Weights of a small GPT-style language model, trained from scratch on English Wikipedia.
Architecture: RMSNorm before each block, rotary positions, biases on query, key and value, tied embeddings, normalized queries and keys.
Training: a variant of Adam for these matrices, 5410 steps.
Each number is 128 + 32 x the weight over its row's rms, rounded and kept within 0 to 255. Layers, rows and columns count from 0. Numbers have three digits each. The size before them is the row's rms in percent of the matrix's.

# layer 6 MLP up, 512x384, rms 0.0442, rows 75-111, columns 0-127
102:076132105112133063169122138097151155120101100099129112085094119096189161093136167164092135135109135141126147092110121102133145175141139182106108167073127090158083169167160139147109107086117209079072093128105181090150137056090090193112082186123168186132125095128161094112149126123053097112124065141103140116163122102193099105113164114157126120163131043140112128141188133098135132117139
103:144152073130107146118113106126086118101110116117125116123135185060158145094107123169105161132093149108145169105126129156083115091182117137130136130128121105124111137187136098120106141192150193142066163142156110136067093174140118120110200099152141079124173102128146118153131121151125090107096122114137122138120117127129164175105138091085149102110110115105153154170119118121154106091129
105:124067151177076145110137146215100108115073054135130180092109116111128080144110104113119156132124151112150150126072127149157094154101103139101120108153153092122168161141085104126132139122146200177097158092132100096153104159127083107095086155165145163103149177118116087129125139178126092112129183138070109093132147166166145123151168138108133153144136066127129114153114117144116090193095
095:153135119143107075184159115144105182122134177154165152161085153105141086094120150134130126139156145134135149124193077103104138091164102139092123180153211076115125136079116185106074129141138145169163140155125112145090133148198108072158200127170080168164117142102144125173054103123116152154136237090123126152138133141114168074129114175150128059111155151147152125098134132118129083119149
102:139193168051147130069142240093078158126102119109074150108079154093094088141133123127140135153107119132154107176139132134098139113149107090114099144111130145150147110163191123114081097133096136091154130076118120119132141105155065117050145096128144130102106085124161156109028080110075190103186071129077130145164139117125119141093071144181144133124111163121106181120072158130141122123152
107:075109126136103126160160099118086137131146081161128139152151106102102163129122174168084154111124086113096089109126097161219094073149101197121140087156147164146126161115115107137069131162181112162104134118143161202106159086176118148136105124194092083100099094117160166147134122066128164164090108119126124120120120163084125159161139124160128126113108133138166114199114114133115135142113
092:129165194102157158132104122161117071112163136077145123147115122127143089141170109217169134130077092137134149094113130144163129085168064076098173181121157172082141115129158086157197120126152097170134202162104083127155156144112139158087126147156124130102136086129095194099083147136161185087153109156136121100089086083090165206142173123143143085130121122144107162092094097242096145061116
103:174114183187101179150142079156160130094088091102144077146141115156091121133146143079109106130128102124047170098135064053101094139109102126173118158095153143166127132126107097178124099148126166118147090161143113150143120110109170113091176105089105129141152079108136151156124137139134173117147179075111168048153095142109127141099151134100169052122156157062117181199085104088148112124111
106:147097116089137091168079098148128154092082118116164073165103092152103117099096125092130144098141129124124126130068153131139162126105158155118149111165058160111098142105137154137066117130129093111167130101182129186116129084174150108158071123104077161166141123129151141128147160050094098156082174121190126160128137122155125073117135128142132111152105153149107146105126063177112129150135
099:129158144185185070054178141109103110095187111084085167165128128135173133107080101129128073086138096151124100159119113159118159148124060181152176112165160145165150112120113134153134144141148110142110078161151151133097123158106120123150177145083135145110154077079189168157080100173080208081109129098098099109155085143115142111115085121061155106124149160153058174105071140118130127136098
102:186155141107088108134135138065089093166155039144154158058140091123073158129177089126116165130084097103171150129140152141121123186131118109157075121182159158102176113100097128158164108170154116114112110179094163105126149047154145106154086145101153200172188119056108151098114107147127117148083083116083173098098098145074141101134136140113174078122216142159144095147179098156058134114091
108:150103092171111170189152053178186117119128187072204141145130232154177190104095183100148112148107081129121115163128151153119110176115138168110147067101207138131114175109140132125114134140124156107073141141113119091095107115111129086173151158074126125147167108124170160121183145113064173086106131154177164122138121127131111091144119098144112133170106095139129163139141116079175177101115
099:144108126120137127148101128125054112086165131148108104096038158121130148157115167084166089158111091198094077098166151136160147113136139164094136201095127145178124102077116089185154083152110203080131149130176166083119118120197100085089101125150130107157092050113118108126097114089135081113116073167077131090140172164201151182130141137176159142131101135121123131123100169135116149115150
098:127109113105092137125122197116107137134146092082186123109167136098082111111160097137174155153161076182183127122131176142199122124081094115082188113084134117142100155131113159127128158144136098133167097120130110183182180100153076149152080174147108105170164098099112121095127105147127154130094140157146087119095123121097149130137121183159123163142139129155167099165143097126105105140134
107:162165191159116107152127103121141081163113145165111147115134101073157148120144139155068072102127164108147088103135083153107119173112203160144123109172137088146157093152115165138210124114110165099126116128159135154177209120073109141180157144158143069185152118199111122101150125095208111137193047131124115134142104164153096164101201147078137104131120155094132117097143135139074114101119
101:072089148101155147125134106094080139114112152130156142133117135076082082142137126165097105117128142210132149142068136145172141157103092117118111138109110127135153047118076170106130098120060094076084086080102100121105146162134127137200091207112129116083160146050084126099109079138130166117153167120104135166178095144166147125128161109106117093110156163167136139164153114163142130168161
098:132102159142174139104131113078113125100141139115151102083084188168139115080117103157171131107117124073170099162140160052162117145172070110132165121162167116098136107211113146182169119099121159157080117084152142110107078162192121155150049120113148091085082190122099081100120096185086105139140153085121120187074142119104074115101161040103142053125137087135170102121108111108136165073102
089:095109136105114138115138122121095155149137060106088104072153110122104213137116172146048138149168114125158114106157140115100132134072115142154129126061123138070049133144182112090165120082118146114167108113104143171124122112103194137143130111130150135122138115144093106155171066166129135125149147114142098130101109154154180134099168061104151113154214106100171115164093110132122099173146
096:116134148172189125143106153132111148141144082115126101118114133134130135167136118121160124181160079144185133192128127116122113164141125049144125120144118167128114092134145158074143119205126088145097032123129145089156182140115166101179088045187080140148114182141108145109176110190129128107100026129138130168126127149135091153154106155159146155134192097171081095080114118099089096163117
101:137121105160160150098109165146111176076132152148136134110086179196067135107152166174097081116064145163100176163164172038144159120115134139061077042124080110145109138072151105129206089150143160231152063097099134150200133126101101166118157169144082101136131108171148131152073110140046160094112136180163158174096137111138101102075112059141157128122136147132101156114119119124146125147149
098:119125127150125098060148170116113150158182082153117138128173153155107057144145127153123124188195109158181167125113171123127144058100076129116171150146128107109136155169139119123115166125137125128113093161124074134118177095108162117132163174105136120113141122142088079119127075091119142135133184099160108155117155163157150099206131227146112061163101113139176105123148199103117100124115
080:131109084112159111102125174099071141165113121119138176075153112091138090171115129105098111142119098157092137132170240081115161153115075089161116148183156070148076106135137129120151030153070099139124040107084136142130089105146126117132167166146145105155126158127092200156119165150186153163161127093085088140150093066177155131178128097133119127101148066175100074088125155146158147143135
103:111110185115159150090102137108118148110138078104048118105121153150083129168169115100161109109133097165106057115124139095139084117120090064138118142113080165151160144105142160189071132136119111112107160079099097090145138121079148088108159117192164096154130109158131117123192136117187139153209112119052083208146094108171142159132136144123086169164147155135126140104089147123109120173168
100:127063099165109104150114173206096121099163122129059136147193162085145128084139182149149116126097120112182093117123174100152100095158159096135148204204105110165159096095107066154082130127127132105114109150087144140096133172093123131132090138148148133160085131137127127130139166160095113156149170170153203159176076105149094131163118121082148040159093122105107101133091132105158150048131
093:152097107136142120126088125079095148082126127183108117144098153105153110184169103096145117111120131197082158136131129085161176155132145139129132130053170089202163156169135155103122141133101085103086115150170135174102158133129082036143128108111084142094106090144111084067100132103083139177153080059155124114170131129119136161155099082192118110174119106099064064165077079167135138163173
081:124126156120122138114159104084109132147097139168098131131066207147154149092112094151126117108130083071115123130149036140149147066167156137115150131119101133129104187188105138135054139110213125065081175123100110132140105133127103088050132113096112065054144112150132090076120143142113123192137080121186140132152139113143083157152117108109106170157119094129140085162145037102115098104138
105:132124117177145172107150102058061151102144100146213123165146138117156148103125190133164187112120085134150122080137094090111162158142076174095118134117072091149158155097162133133120053155121068104139107153115135156111120082159112159097107143098100138163139158155135142139112103114081073178200095105125133099086159160098141124150099102165105141103077122162153161093113144153103193082121
099:118152152086133225107108117181114104148127145187136145074182179141060120131126142101100121071091093099160102106138154132160132080124086132163134200115133138096065132155118104193167107143101116128138078115148137090183142095148127164085145152103140110140125120146068103085100118099143104150099138172137150101134087116133158132128135190141109057135114132159094135128180155123141070143170
089:102190109133102127102118150163134091087016105163125156163129140173201187110163149136147119153090115096119157076118134095121143162123122114159141143074099144095110095092084037162143135200174184107098142136130119106127124078180124130107087138143110104113138099200133133137127120108150118056112090077084146138107143066137135167133131133180082078122088094136158157152103120166078099113157
109:122138134102132104152114116097153016092138124085129140156170115076129143138116161127118110124161085095128154127149092068075093112145148143099143118150100125176116115102111150194100091077101152221126139119125122160097139099129093142123161162106126163087082133112155133139138155110192133124194093132164129167149135086116146101097173146111131157090129069175112093119129123116137148128174
106:121138089138180081068152131118084088145149091083124107090108067143076108121138148155119141105150127106114119197104153153133117104129155148126098148187122119099165112149113116087164157083166139133121096119089081091143136144151100164082099144135105228094074097120070124107151123162115164101088132154084169147142111134136165164090114156121128091086145116037092105107103091148070122114095
106:118147199090125078111151058144162112092112129153127141123153168122126127116056165104146138100154142100092146120112104158145161117119131100188116137178221118083153121136141159215095128097122167168174188150126129127097118140071153129122158092108120089119136126071152104114073147107140133129117127128115158104101095119120152192130107128150177101134116136075113124110073111173186118102146
082:111083100134118147153129114103161087076131103128112119101180129128123146138135100200077189104150112133111142150128178136211122118052118138106105129158155134158170064201137110074174102087109147142137125131173096174112087099161156185164073063173112174126134083154116147131158064171175144122110120170068168120138140117074161142101171115129171143117115081124111132106141162122078164090096
083:127138100178134129103159133186153113128072123113150161155112114133140115113137076124185104093139145089107106130151132120064148082125215141160071042201096146106128157116103131093154169211118131075047135181188124175146116152144139162089140151124150066115120076151158098150192156221118175161140161124125163119147135145146121197115160146118101139127049199102098155100131144114105088131084
079:146124075177132137122132195119132145126135101115151178130137084074098107157134166118104106145119130137150142127095142086087146164120109105154096136108118107071121159101135132187073162139043075139164093089125134100112166157117120118150153178134121122191094136118069099169148116083110156101191067124145113105143150159133160078148126078172122115151124141126014122123088180117156099153193
113:095147177137094115152168142149152126124121162169151163111154152179092144122202119174166116123145103113081122116208134200175152135118129105125155106166140166086243132109102107140151094209180110143118075092109162157179177126149148100131166088134149101118138108154107124109073102135145113128142163119099190101106127156115117108119171118132113188124158080141099169089153137169142120144079
104:129151116103195164189173154087094113154110190100125093088169111109151149113163119160086123106130089145104136166142110147090118149208128113197147107145125159120153162077136137134176093153129154168125148088112145173144124149200133129137174107176125157083095059180098082129134128170119186126110107081079133177110178181069137117129161072145057159152136099159162202181103083156171125125110
# layer 6 MLP down (transposed), 512x384, rms 0.0441, rows 75-110, columns 0-127
102:145095137151129091169117125106155153160105134101195017098086134128199092069131128106111144106045134151155134094173100099110123123150113188158141129142115120160154090062158158117125129107119142070132181118130133149163119102146104084122088147110105202142117095162077173115140167126139202083162144148133107139096108154143087109149125127111100191123110092134172174174152135154143116122063
104:156135164118138079122108071142117108158131091107108115090130135139172118171116174132162107148131152149123150111027130101108171082143165159177183108120163121096145144101160110129100100125151119133100180077112044126162112160140079141160110119125151108065111209125132131102160141180122187114118062185060046114130083146121111113124169137097161188148114120088146162108112127154126174127171
102:142168095108132107127102146154178154084117148106085122144106117062120108138151180124112177112106109115152134150118203104111133156196110131109134119036153111119132072142172163157157098075121072172185210134154103138134137106168177165046141152084139134175123145113128151087158166100165140127173148084142113124161108124218106171111095082153155098117144150096166095080081150118112083137193
090:137142036156121125153115136134146140113145188139119110102164132129125105101125152148156075136175149159203146136060095110130156144145103132159138121116140129139102120118098138188150113148106104078155145109123083159089149146148104128203148114079067105091133130129139086144153182189102112110175139129112037161205115138179116149124117180124103122096146184146146142135161162103100094115136
101:116181171075136116193143142125154124089114104121146130048149170134132120083144132101074115141112121144135123089121142118100116052128148156155141105120196099151139083138147193124145106137100129129086107132101124155112138115154131109146135093110146202188099158137137103161114084116156153080154087096106096128136156129102153115123122136110075148096195111126130114110117140125130050146156
087:123127120141122129142116106140156132119153126142134128128134135111121131147125103136130115136118144137101124142116116098125106134120141136135112138143114135116143118124145142126144127161119113137122113115131121130112135120128139129108120137106140118137130107123136149125152133133152134129162128083126124119138138144115127120135125135109119128143116147128128133128125141118109130102131
094:159070092143170116115126130163134132158134098171129130194182149146104134164148093084118126106166148089130160189175085105166127124134129164153168152119144220136160092130205151122135080192100084166072157145190148111091154134173172073106099072127135117149126102166140079184154144147147116164178157075165111120153150120140137100086124100153125143141132155170109140083126104144177128156191
107:105091120144140142069134123115088169020109104134116125149161146144138114134147106107136105039131102145089148130136139160083081131135148093121095144135150154161096077107120102138168101112118197103118080185119170107066140137085128092101135122144090114128106151103113185159122149106148111105157125145091122108135133197071082105130134112148105103082124145130115087209113103075148111142133
097:138115148150115097165118123151098157168088143127160154109157120154133124125084097078130113135149102080107086073121132114120123132160130121107140170126093133144109143135110100110143135134112165107168076156110147064151147069094138151141067100153158166143104152123143190112100091116122127160107148152154155137173151126176098117092110137070160134104103136185106086141162136097025122124108
100:113123172125117097125090117136162135145124104128133135086104123138132122085146162119113129152135111120158096148088122091126092154104149157143175173137095131131133102117167111085121153098156178154108142141118113140125127156139172132110087174117140140134094105054124132103155207072117153092151188088148146102127102180201123110114163140160151131149150182174101163087141134162136128079188
107:167153126147186099148143143068190101148103068117129129059097129108106093117112138137095133142114109115125151164136097104095140097129161094165132130134101121161164122139113175108109110139164102134075159144071161170119153084125067164125164179151193081161197108060144142170103098173114152129185080087172208107151122131106170135153112122155129138093110111146099121072170167099150135134081
108:143106116173146097188114072147120154130138154131190139138104145141139138108115157116110075194098114178172155142176089138078160107119142127134108056150147193155135137134083146162095126106124188200123096140105070115141138091134130099158132181079120157096087122111119153092149146134098144118104119108166125114056156120077096152131123159128120157170104108093077165174118132121110163091100
098:129121102124162122157108148142114137109108068092130138097103094127152111118102105112097143161130113103094086069104135098163117097112148190083115199151087159183148142109135157159107108071121133143160160119119145123197153142169135087115090142125127146165130097114148161137097156122135096129141150096154126113074160197179171168107131097113142151198163155131162155118148146178046110110143
096:180141172110136117095098145099069155144123079131106088140116102120098127113111116094051073096129166162142115121170147108141093044123199171151153108183128111087074141138151133169158103138124164133129111129068097150164153112111120121134080122132104085107159134134124142087162149134127110194105182173102137108177096101140101172141163172120136116116084115094075166136125086106100110107129
106:152134137126158134192175181171125177085072129151113185110158158108092135203124110100104089139156150104132129125104128162079152092136149177088092099078134117107078077117113128090132103106104104091142141123160163121132228140136100168173172098129156124103079145157164102153161079132166126161120167174150159154148136122128122130112203155107153161142096168096149108156201127136108105094101
104:145110051193156169112122142138154124138097117170142140122146069167107119135098157126136072095123082157121098073102147113091116140118127121125108129126073152150115145164209149110138140151114179159136095136132144085184119156132175131057111144137071178138122181101134163145109165118152069155126163100077137105170151158129119120122150143110156084158145130189082106132150155121127102174164
101:138145177059114086075117088091167129122110124114139061116119136153175150137148124087131175176149085158077128178132106165092087157103156181113126100156184116126123105153087085075118128102134162111095122151159088159103138175073129163174144130110074131088155139176110063127178154129136119118159098237096115114083135131139154112117039123112143161103116113133144183150130127105086145142089
084:092128192127176099147194143111105087177123111145205110116148166096118107059072094199086131094136104153146110143168124140090150114070092166125122104128172114148107137172169109136156110112155167111146164105137106168103133138145134122118091133112147107165067098118137126142136098105137162094092123130172163152128142163161139135093103114125141131160112124123111117139110115148139116156082
101:187129054126112127129111122148173068116155183130112130092169089115113123054180189131103143162091117139103143178133148109118130169096163098146120108105134105167129139140170141160122112170111124118125090140117121181083108096119042159121182165100103124110150110072168142112087103135189102125120164148083150141143118116110156162166160076116129101125111090140145061157154090114137133146117
106:159214186073071105143156138124122115149110213118073136180151151062097079077128156120179101129129103097136097138159070107083131186132166114159089135095162091088113101157156131099144164158119129146147076092073114158101128137098127118180143157140188096102165130143109124200139127114189136149114183164150085197102105110087074143140096116089119104058154165124138082135190124101173163082096
099:138151122163129167133154128108165087111159084138163078141130158148094135137078167161156137114112106133155096158091114160090122126148150120077114148133134169117150107084123104161137124117169220127129134107094107160142144183106204103102091157128094112152114131095118133143134140178104150184150144109059165143121161110143132183126119137127111034137078139088119088129115118117134124107109
085:104108101158137075055119139116126116117124146149157123143106096115118112110116167057155115152123158159134123098129125088093074173126071090127118151206181128172133155065132086085128122099081102134136097123151124065131122075135042113129148149161180144163137122088081102131090139101137171093099121137084079071154128077179192078149105123177116126083118143090111139115089103165093131155147
105:126112200147178156137112133113159110100118181127127144090163148098168114159133122136165102111157118104100103135102153134157145140141130127125143063198137144183142133162109109090111132117054171088116107078196172166144140123122081141145155110155097169148101130095081124129110096147116154095131130185099134115108135094100127138095045141131168068120168090168161115166090085174200096113119
100:149120141107182154177147130119117071147131137172123087108144135069116163105078135122095091117109110062124063142164162117126132156144150083126150103101130112145107122132134112175151135095131064129144114082099130148176091173112187116103101157140009123093083134133145142087133156163181071164116140127152113135133085128124088145135102129145146124100108093103071098107127081148147120105119
095:142129110138134131158100124115098157176106159109095218157113053177099110096127197141122165083147124083183134142091165095116131163119168140131142147122149160171080178112127065146118176185150133096126151149149102154163124105065127154120077146145041162058160102124160115119200143115093125121132111147101112175122111154134181186144155142130163073105121089096122134080092123113144137115179
091:122111120140079123156166073140125070092053137164044118132160198171091167160076091147144126121103162108156118160159076125136109094158156126165195085106120130100107190151123124081160121145131097122131184083131148169162107147098166136085061106114108100091131080116137080104113150127135108171124117163118095097208132119133092119120096086115117143167147105145081095090081155117091136128129
108:107095128104143125097141190136114138128050103135178129091097105137111113115149148174144188138209122134108103112123112144128148148097089138146140102151139134164093194163141100170136101060133138097095177075157163112109135131102132087139172181109131087189147098100143105164204111105108175138146099150202142116101115135157177165144123162112133124103156163149159157133115087147149195170065
102:110141084114188176164122112160079135102126202190145087138196064094129097123146092175125116107138096111141106106112147125097170160181050099129107108106131131128123131097166166141091095130127136102144141143115158101095102141132200119139149058112153161184124139138110139121146119153143070084139114031133098144135160126099114136136059100144129088132141154100096139136134117094155110117112
089:089149109149132092117144157121126104130072101146156180166145137181197157067174096079155076154142110122169150070156139107088126142102108120121103138132095195089115166102179141129093100069060159121069130125071110129090132059128123106145171183138156151087115142091065173130066119118142187138130120073166118130121121113145111091157123186173125155101123092109116108127151172212139161139111
107:138131102166119112127070096178179112138119118106151137089163137151103159147139175122099145144133117130159114137177157041045152103149100192121089126154155148185096189122175077062176086124154154207133107145150155144020100130157135117127184117118135166124142169138107061092119176108135099056159112065179120135084149086197143118163091167148140122174102075104126123157165142111136169078114
108:174088126131131129119122101104088137211110095139045071143150128116099126058172149112084118114124180141164125112132160171185089193113105138137078198104116115128192131116140167162134131106128151107084098072072071156141160097099115167108100187200127131114054088085135106181113128106082126087150159124098136110149081102119205203134176078130127088148065078135125136146144091168082104132173
107:136139155134112125155161125115129115123182141155088135143121144154133110098116099127100144094132126149103153120154128087124077117120060086123159136106141147096116070161138126135107119116136111046148192144160143161096147133060159170099135076148091143115090147143147158182133098112107110063113138139092156132173121114114161167142115135160178172163163156129121162121075126073089128099066
084:128108103136143144173157145119115079136170094110059113095160136178103126129136121148089225082090143125112106151082143150106126079122148121146170070113142131180106106150138113107184196156157154171132135173188095143131115197079142108120104131101109101102161175160152130170107098224119078204126158153106134201178086125073144126128138101141153117171128092190084115125179098098154122078069
080:110129133134159125142151147116135130150143172057187134140120089132164120138188100090079117137131093165107156098166125198147154128122079153119060168160170096129100116080105108120106132089111174090089127086114144104055091097108107131128149110109129175193140127073099128186139102061177103145104155083146166176086159141161147143149084147130138096112113125108105170165092091167143141104128
089:173136129157091101114100161169178164122145091103141152133125117117114092130129183088134115175148100103131179132157117151117164166149125078138038151178132177104166128102126116123101159089104145161106102173121136087117108062146073105174175186151151131211096148147042162107137150110116164114148103139162189094104097107186159096134111095167135115126058145071123115165091175105124095165150
113:150078144147075125219127166132123199158102149112148121086145150142119088114146114109122121130124197114127104113144092178130221174080141128124119134113137094114138103093121185188162121130150104139124132099111123135068106116145138092129176102096137092129141148153127098098088200125173157150102133085195150103152101126104164156025173126108118185111147206131092150154152135147106098113101
# layer 6 MLP gate, 512x384, rms 0.0442, rows 76-111, columns 0-127
107:178151163107148117085085135100068135105122087148130112123082111163137164142149109100182075151104181125099166137108182152156202150179112068115158093134110108133112183117132083132121085162152156114132196138117118143093139179152126094082069147148095108116164156115087119120140118167073125153163177068087086167158096132152127133135186183179110149094093104123080195129117120171114161139092
105:095105156146153085148104208151162174150101130147106169104110122127148090103076116132119162179115136152121132145123103169146117149143088133150104128188145165123180151113109090089149109208143151126082146100155152104134100220134099097174122120119138120155140183084113104111140171138097108117141100128140129133169194140120108103151070206151061148148085084185067112139135146198127111137125
090:101114120103111117144234083126114106066132130129122097160078128170149165117117120118130143098135147187087092126153150164057174190162179129145126046112131190151107070173187095170186092110117156139137173114142128104136108120160101116129117143117209155125132124160162177122107151111184157150105148147139173053163115153177072082094121155099113164120121125133102132154076121170123177126106
100:145118161199065181125125147116138054109127159122038078133137128109057141121142105133126081103148152113130056112149161156140140158048119075133132130115121093125150170132116081115115116116117174170078100120166115116145064138119073156105086107157116080084125143116139074124107129155110176109080156132131142148136110203140167104102113171100095102087113090157171147154148124098124162067087
104:130147166109155089196132116159146134108125156107160081115107204197158149137102078136122120097132185109104137133109065134083141174128206184130078116100117121132119131153144155089167120112140142071117122146141082147184126174107178127084137190072123149130138140117130096073168128179138090123133186101132142125123150125112100111082131103054116111197119171137121187139175148120099126088152
092:088153161092147140123140067147173206070064125134130094079098085141109183132072103142119131066106124149126144135142155158120101116082125109142102089170137142121110113176122119137100088123163167199115136101155139108096083151115142087116186166113100152176123103114087117098106155145132152137116190116162109117116120175190074162182101084101058110152076161161122174153139127144138121133144
097:153111101156133122179107125119121153164077124133118183132109122171113092120113097123147123134164144110105125082149095151094145076128131108107102169162143075126158158177125174131104147067163098116082175213107115115108127087124144109153133118113098066111162119115152133101106129117138123155083165071188160178101201146166170070116120126138132068105097179130081125124164131088135097020118
109:170144127135097165125101113199137159141125069068166125135179110140101075120152125169116139097130133157137177165161106126153143147105190114171089178127120168102080147166120214091080147110130173135142112177174109126103112113121111134134154166121172132085197123097096139136090141114053142092085098138172148156163086076148121129051133140107112124187136135153171092152142110088115152142104
097:134071074133042074176103139126110111146102204119122134143121135131140169162131135162131158111126187086138060162108086124087115080129179096144131127102123156188072141173117176121133147179114109153130202128121091152116105126087113145141132096099091061076140059138180143091119123128142060139102143145175103071134099091179122096140163133118112082101094169108147093144127037139070120112091
102:121167173146163121143121050157186174135113119114172118139158127116135114141106109114128130089111160134127177065121089132134091078085138138113086118116071099098130132120061159115137131116192136117147157164111149152177141154122191191080146069137087109119129155097117104076144132116090150197083142088144198132082140076131179113105126086021135172114140133133116131137096120153126162106132
103:087153123133134171178141158167147089094124108131168147121129122131196090165091134116136123119056161095125121077116110196131128168067143119170106110100146162138108192121160175154066126098132113221093138193149112144155131075104080139126138095147093159084165174083099133096118157116170141134088108116171114138097161119110147174131172056134128088136097092056149102107128105149106118085150
108:134105144155141117130131108098169128083141174155115105173168112157098126136077157153159181112101111099163185196177073079105187098135070117136105125165116174145129069172073174109134133189096170059172135146108113208053156122112128094122129148125135135062112159169099144170169123159080120146122178167141140188141135177107096150159119111067093136107105133122132135115201160032152140105092
096:112102108093146152108172179140154185152138137177148093145141126054147130065117138157147098108128105123165158095135125094147129105123071078117147228144157181118187136123109140157099181126101164125120120132101115078089088113140140158164080128113138139100098092121137128129122036063123204109132120101108097133098195198128210150133124185086122153140109126095173163121164194155147140092123
111:126153122132109087060167146118120144170091159154125089160119171163155081064146120118096113131167154109076093134131112108136154119122127155100110146134165112171120120097163143163142163102132167099081143114081107134084135167161187157152116190138112145130191177117080099085143092126135063105125130146125133136205095106112113139140124103109080084147099085145082109192104073166102147127145
099:134100112122131080117116105121137124124108128082105146069112135165111131196168129200160153154116162146113139151131168142121143120154132091125125182149111090087117193134070140141074186117085227093081141135092090109130136134139072122127059126158212158161178131149122165090123069142079162119101180153107153106158115153169081113089107157123130120137162167191173155147150107120093138084153
097:163144154100148140109156122140168064033163134116094107142074141145132112131167110111182127127191138130122132138101111155200134208181159136139120118157112208193108144144201133097092154111134098117133116141163129201169153168104123125065121148171138070134148120118075162137123110119154116137175129091128152126146132184075159110182096137139147175095081141128127151178117143084100179141140
081:113087106181161093128133122050129107106150180129130124121132141155143062072132133157142114132115080161053153143135099170122151137131097143078091153199086098198125164132092157141096116143162141159121106151111131160125118104095088112128142132117101114106091115098103116142095139116121163152107096145144140115136172127088064145147103168140090120143066149127133164098153128121136102140113
099:124135182085131186160109150129058099193071131121160169159128109126052108119098041127119113142125164114119067111101145097132094165113140167122047131130129170129119149098158159107126093138150114052110121129120152052164090121131128105122078140130111120105113174145117124175128114138165163119132174162140126126109145093123157097080185142123138097151125137121126130113134157174142126113123
103:118060085109128168098075127164084134129138094120118141087122136166125136136106062131059149148157177135084175120121171158176144118148112129111129114124071180098191195178121055151158105112128110152073137190157121098123098136192049089164131087145134112174083126146127115100124138123108119146115143108104132063148172135148100112123124180165119130197105070148101184132072179080122106112128
097:059133102100163118126167192107163115103090165155167081159139120188157130159148138127100086095097083106132141149108161116138080121113153163122136101054032097148133080116138192158103074144142144168115147138130104111124099094145167117127096162153073118130150087107100106102137137179055130163117163096062137136108115122115066128130128105174121108088157103115087127116132087107124129137048
070:154066088121116112131156148125038167165136134125132128132196144133150060140126080158140130086085179144108142129141181139104156092101135120215130134112122090156076118144114204066166097152144121079098094105119126185158094130160127159155139139113134060125157110102129139138193186145159126198129137105100121156165172102128142167094127089057129148139137150171138117108146147144141151111139
099:103168129131068138206067130206121135129146104187111128147113139190171129089164131197105155116183109100142106093147058138112118123152126119127179173119114137120133167103179139084113087156114074131170167135128086061170126064130157095129155120151153156113146123195126150060134219107096075163118135116120203101130117112122095155178130104120142121125144136182138150146084190121048157121123
096:124090137108089168114112117177124146156083115124125065114068078172139091082138156172150105193106124119174130125125110095134061162138118114162110123136152125117123089153181065106135137183117098125129106128163099110139137170097106091114084132113086161109114081104076134110102135130153099172145101086136140172130148132173132090119126108140143046109177134107112138137151126091160127060146
089:069082123124160120115103200144184134138131177129134104110135139103106145148164139186147100159134099173077146123088129143129143123093163135201166105131114080150114067134218112130140099135075137108151107160072087135115127170144081115178094111126028126186129046130092140119139122124118083112103123174065149147123119148037102129082102158089092109097136050131146078085165135116167098125163
071:149128073144132092127133146162103132150150142120120121152188115111125120174083129153121188137115191137183101127122193143118136129130163152107087106085135134184144076093171125117161142134117137159139105140179085199152145136076159171169142103098151177168130102159146167154187124162101119129118207158116109085137142124062130117072152112121179121112069157163142172064118202110089139121046
097:127144159087161151104112086103093121132144118108134138083068108163083133154176144085097092134128154113147201131115158069131061114137125116125132136132100074129162104152094101168148064103153102170105161112105089161109170107111075091089159162118189109167142069045166218139128119163150110120128170125140091145096138125126118150100082128099162111090143140063192141162125167143125195076123
101:076165168069124135085145156182239118161125153154141183106109129086170074162111068181108116147116190090209107152098147178110126101131209161131169079087132117087124153118100146065190151127145096180101160134119123130170119093123081109088121141113157152168142153177162159098192158115084083166118105122164151111079138131173138158164119128111108091097143178152155100160201141115157179097116
073:095166073130149123092164125157151048153064159126137103135184109138191136080178144167158091091071076084117126154146129107121162129126191174181186039149079164117137118084100112110132100176193178111078113162107134186122126136124121121099070133118120071048131106137176041166162111199127122130093098127153179093144164061077162181123102114092163128103125104133165167076111110139106108140146
114:108154161138133124101153132116155162163103147098143131136145084146120115121112108145111179101112159130127098163167141197181125186127136094143123132136124200162098108129158083132126126143128124084105095104153091110156190195122084123086094116102111120124167150159135148134108165089099119190117137175136160100066106231082087064152117146180101201122147129136149097161151159171110109079090
107:139128140162120116133104052161083125144134129062146173154146098157168102134164115098165169113140118106177133147112143094102155125119150103180146121185127171116126111109143138153188096048159124177101154122095086144108087097122149179069127106142098103093149097140107164136185131194159092138134140066077187139138151151098127116143214109079075111174142124075140127125072164160102132034130
114:071143114138136164134164149192125120090162102123047150109095176114188055124171112179093090129085151055114146089098106114145126129115169155125121133090092119164100153136152131103103161126147116139140120128169165145175147128071092115147132139153179150116126148169137186128104092127130087172094176141108148108136149173166106199146170162131120097092127116090118170152144139129117122124122
070:084131134124063109115181120187130119141147143177116133108134154137105114115141134105184122145090220145122110172085027121092114073155165129175168082108163089124059144131137163124089222164141094116131180122112155132119152186113118107076146189078130094056125175108165154140121124122129097139134135116129107176115170157099087140134109150045141124195113172170159103150155079112159103142151
070:078141149127119128147164162173161131110110177091164166184147086104169164098097091108173165115109138079134193117182173050111166158102133139095137111159091159135120097130145044111190128206112101114100139148130093116140146099144108119141086156099112115148139096152120131131135150135165160126081141127145163137141166130109113133142149218136088148102061161144137136073121160079124106144113
071:155113099089141143136162128137124102119153092168139150163137107100113139166127121177109138116115135110121157133064150103097155101146185119173104109051086136106082116119132127125076161106141137117146164098164092129166168154121150167130142155083117143121104148138110082155152111107129142148156099125193196119151151190133127117106167095126136145188109140154096133069130171109118074108126
111:100145147065137109074158091176128096075170149103081127102132147121158120137117147181122150147092150108130217150143113043131082058166134141133173144134153094161153139195089129137084167133143108122160174170148088106139125116122091081117064120118103112128187149160145137139183111138101142104129141176116097131145140152132117157173154169081117085199098147078188191145089117169101095078097
100:095095095110160136153075177096149125149129107123111159099126146114144125149124112200123124118131108076176108136157189117119138232128163159169110125152142132089141143133137148144090137112120136166116167129071147077141158106130106119150075112116183154172102037158160185081120185109149086147084100099134140137105124093127152111180166149102102111139146185097139148130181125088160133136146